Part of a small language model's weights.
Size: 12 layers, width 256, 2 heads of 128 (1 for keys and values), MLP 768 GELU, vocabulary 6588, 8.79M parameters.
Training: a variant of SOAP for these matrices, 5135 steps.
Each number is 128 + 24 x the weight over its row's rms, rounded and kept within 0 to 255. Layers, rows and columns count from 0. Numbers have three digits each. The size before them is the row's rms in percent of the matrix's.

# down: layer 3 MLP down (transposed), 768x256, rms 0.222, rows 412-431, columns 192-255
# up: layer 3 MLP up, 768x256, rms 0.223, rows 413-432, columns 192-255
down412 101:156197104114131117092100074114154118077131113126136141153160114143115149115101123116168086152108138129151142117123098145129082132140160114130123086131152119094163142123066105173130147089120139
up413 101:099152111118125084150116131112136126128146152158155131139102106133120082126101113119136145098117119148105140122153118133157096177153117109108099135171131146145152139129134143104134122074137132
down413 098:134137148143160164095088100118124108119119095126111154144129130093078134157114164115121095133143142146128170103113160116131139119120164122143107078156134132119165128137103112116062094094151119
up414 098:133128141137116110116146140110170100139116095138099084163166142107123096150136120154069097097113156083112125073107129153075112100140141126121156133146115117106143124126136127090136156136142086
down414 106:083126121125136136121147103107120144068078137117109182121135151157162101122122158117100134100132093138159132116134138110116135116118138143114143128102090130130112130147133160119154150127138147
up415 097:158159122156114151132118103144177164148120105149116144107171118132104123067108128103184157119163121150145143146156132115161155096118124136127126107152133125087118136121140131114174156142118097
down415 099:105175112145131135126101120116140126118104116123153139142112102118169126150140104121115126106105112099117119145129156103138149116122162182117121167130149155118168109172124167131097155108109130
up416 100:178111106149138127084115173119146137119141111112121156138153142145133124140108130103150120124140140143115097136148056134141125127096125087111174110125105077160119119146106179094133138139126105
down416 101:134093146131103130145159102092156085194122121159132158145129153120112131146139099147146156119105117170151116165133141134116099150134083126115109092108085155127135090115187123132140148161131112
up417 104:111140136070155132141161119106168120121100138140119128109157151109146112120141119140121135138154138131116152121116120130115145182160141101094138151142156113110074128129135135136092121140128145
down417 114:137122124126118107141127090171105139074140120111149118182123115143141154139108099122114133162150175136129157136110092104147152120150125107137126147131135180141084153118142105158149110119114141
up418 098:119170135146153122139129159094150116090124122111148142136176125123143090117098103093111146124135113128130108100085090072119140132143164111105135156135132120062125121135111118106155102158106130
down418 097:182090092125092109124121121141117088120149114122105092131158138181103081132164144163131151159146100119117118139159149157100108161079116135108156134091131134177130109080139164105083136102153109
up419 098:131083164139092092156113099160164120136125143165089162132158109139104105085105122131128160157158156141131108106150154082173086112135095095129123137091150107134131110143110127153072118105135106
down419 102:134074131182138102095105112097110119129129146126134085150083132131149108161102159048105099141132111139095103137095163157088088111116124128131170120162117114117155151066158137132135171164130111
up420 095:156095114161125166138135103134119142134106148150132139106120087159181109136148115086114099108133142151150130106157117134111098148136116136074111123143132121127108085132072109081149101103121153
down420 091:106153173137163117125126126117129161142137165156134123104107139102148101104131146180143114158148097114139132144106088102165121153143125113120138112095099140122124139145141152106113111118131118
up421 102:120131161147139100107094157105123159130135116067141115134149132122135105104047166138125120126117083168136143156087178134120120141152151130165117134139120121092118115140081112156100119129117143
down421 097:152129162137119113122143131118158158142163092104182151132131171120115111144169133085112083155129132113106078128129092139122100158127098111083116135099144159132163111143154155124165133174146148
up422 101:159141150140099100136117078164136136160137122184124116135111093125129131122120139167151128131155130133098121145146134094115110104075136148101153135120142104095106133181157103137096170092122112
down422 104:110132113131106120140126094128135132156138144090166122120148143104140112138158096173145120144129091158140060168109165116131122162170108148135114160117130120073122064135155139161153166143140111
up423 101:102148120091103118116150067160128090130146122097132166125103148130090116056152150136123111124126134098151090136176116074148144102105122149128155139134163172106131126088103184101103096154116129
down423 098:111166105154167118107110141103138095128108131142177094118131173154124136112136091102170065114112139192150134103128096119123124124123115090147132148089104142107103105160144155113128105135148113
up424 093:110141154167126128084107112115116123123140079172180114150140118151134118183092122158140100113137119094147166135122159106127116127137178143117118129101141135141112129126105166060105140142155170
down424 086:163116074130100133163116125162159149131115131120119110115124088093174132113150133131123128125091152080083115130127133125117137097112181065177112139141115128157116138138158121126134151150133153
up425 099:145120112127061128117126125125145051144129124141154161153142132136146127096102129149112172139126172113085124093109172092113118094170150085145146129110101141132198106102133158112125173102136114
down425 103:167116113124076097068149119131125138141141088138108153145116125135133123168118140143146126117135149153113152158130134132155144149069167092145140147136119097112132151172134136110114098127141121
up426 096:091169134091113157151141127133108183152102124145093109133133141092153102141108131152093137122127149130166100113130146114110115139114127142115111091117112160142125151082113098125133093106165122
down426 107:142107115146098113084103091097132123146124135148095079159107141131096142095166119151155131093098127146144185139149141118117126119126169116151117104079092146118131184122158105139142151127125137
up427 096:094138170146145114147150108103142171055119167105137094105130144115102127130119177132118133168106111086128153132181143123130100136116088113132111103113091158135124115139126174135145129116144140
down427 095:149122184137093121159117103148099142119130112129118131131133131147134116169171128169163115135114101141148155145143109137122156182112150098116124138167141094137103135130168142146121132132142136
up428 104:109135130093109146157114113161135122152145093163169103105128145126105121110129163143105088083138105147118110128147136138106109125128105112104119138084131134172138123157116136123124131124135123
down428 111:100146118127137114122120170089117140151096120126108164161107120127123132133143138082165161144140139120125101141142155122138127122165130111084145193145154114085175150117101122082173120100171158
up429 101:095144152093131110142126132058139122128174126108144162127139144140131109095129157089134140169112129076111134132089110136096109142120120104090135128104122141109117111153138118130101111104117101
down429 096:160141153145126133148127138127145151114163132110117149133144117118138130125169106144164143148130095136117143093140112145093131166152118098166144085135115167136134107103155130140143081142112121
up430 101:124129114119159147126146102102122142131126151119179126157120111153142164139135087174177145124106145112093128121162150124167078154135118103080126151159098136124122136131063134142116128108154147
down430 099:117151159164109152119155163140108068112146156107117053139136143157145133144124155087118143085133129133123136099092099119152161107130119159150129082104159101124172125140104126144142143076122126
up431 092:117135140158180088124141125133155173112100116066134118117158138130099114135098134094088085138119150107119118145129117117132172098113106107150155191169142120066162132116099110156139094105158111
down431 087:129118091110141083118096137091170109144141140145144135109071112145090104140120159125133143096186142126155144109167115107157102141139121147141147118127154129119116126143144156142083146112099137
up432 097:121086169138117117150158142089075134122162141119122124149115146125147129138153144174108173121135148122105181138110175154151126139100127147135141149123115131116178115092140119109113130107118141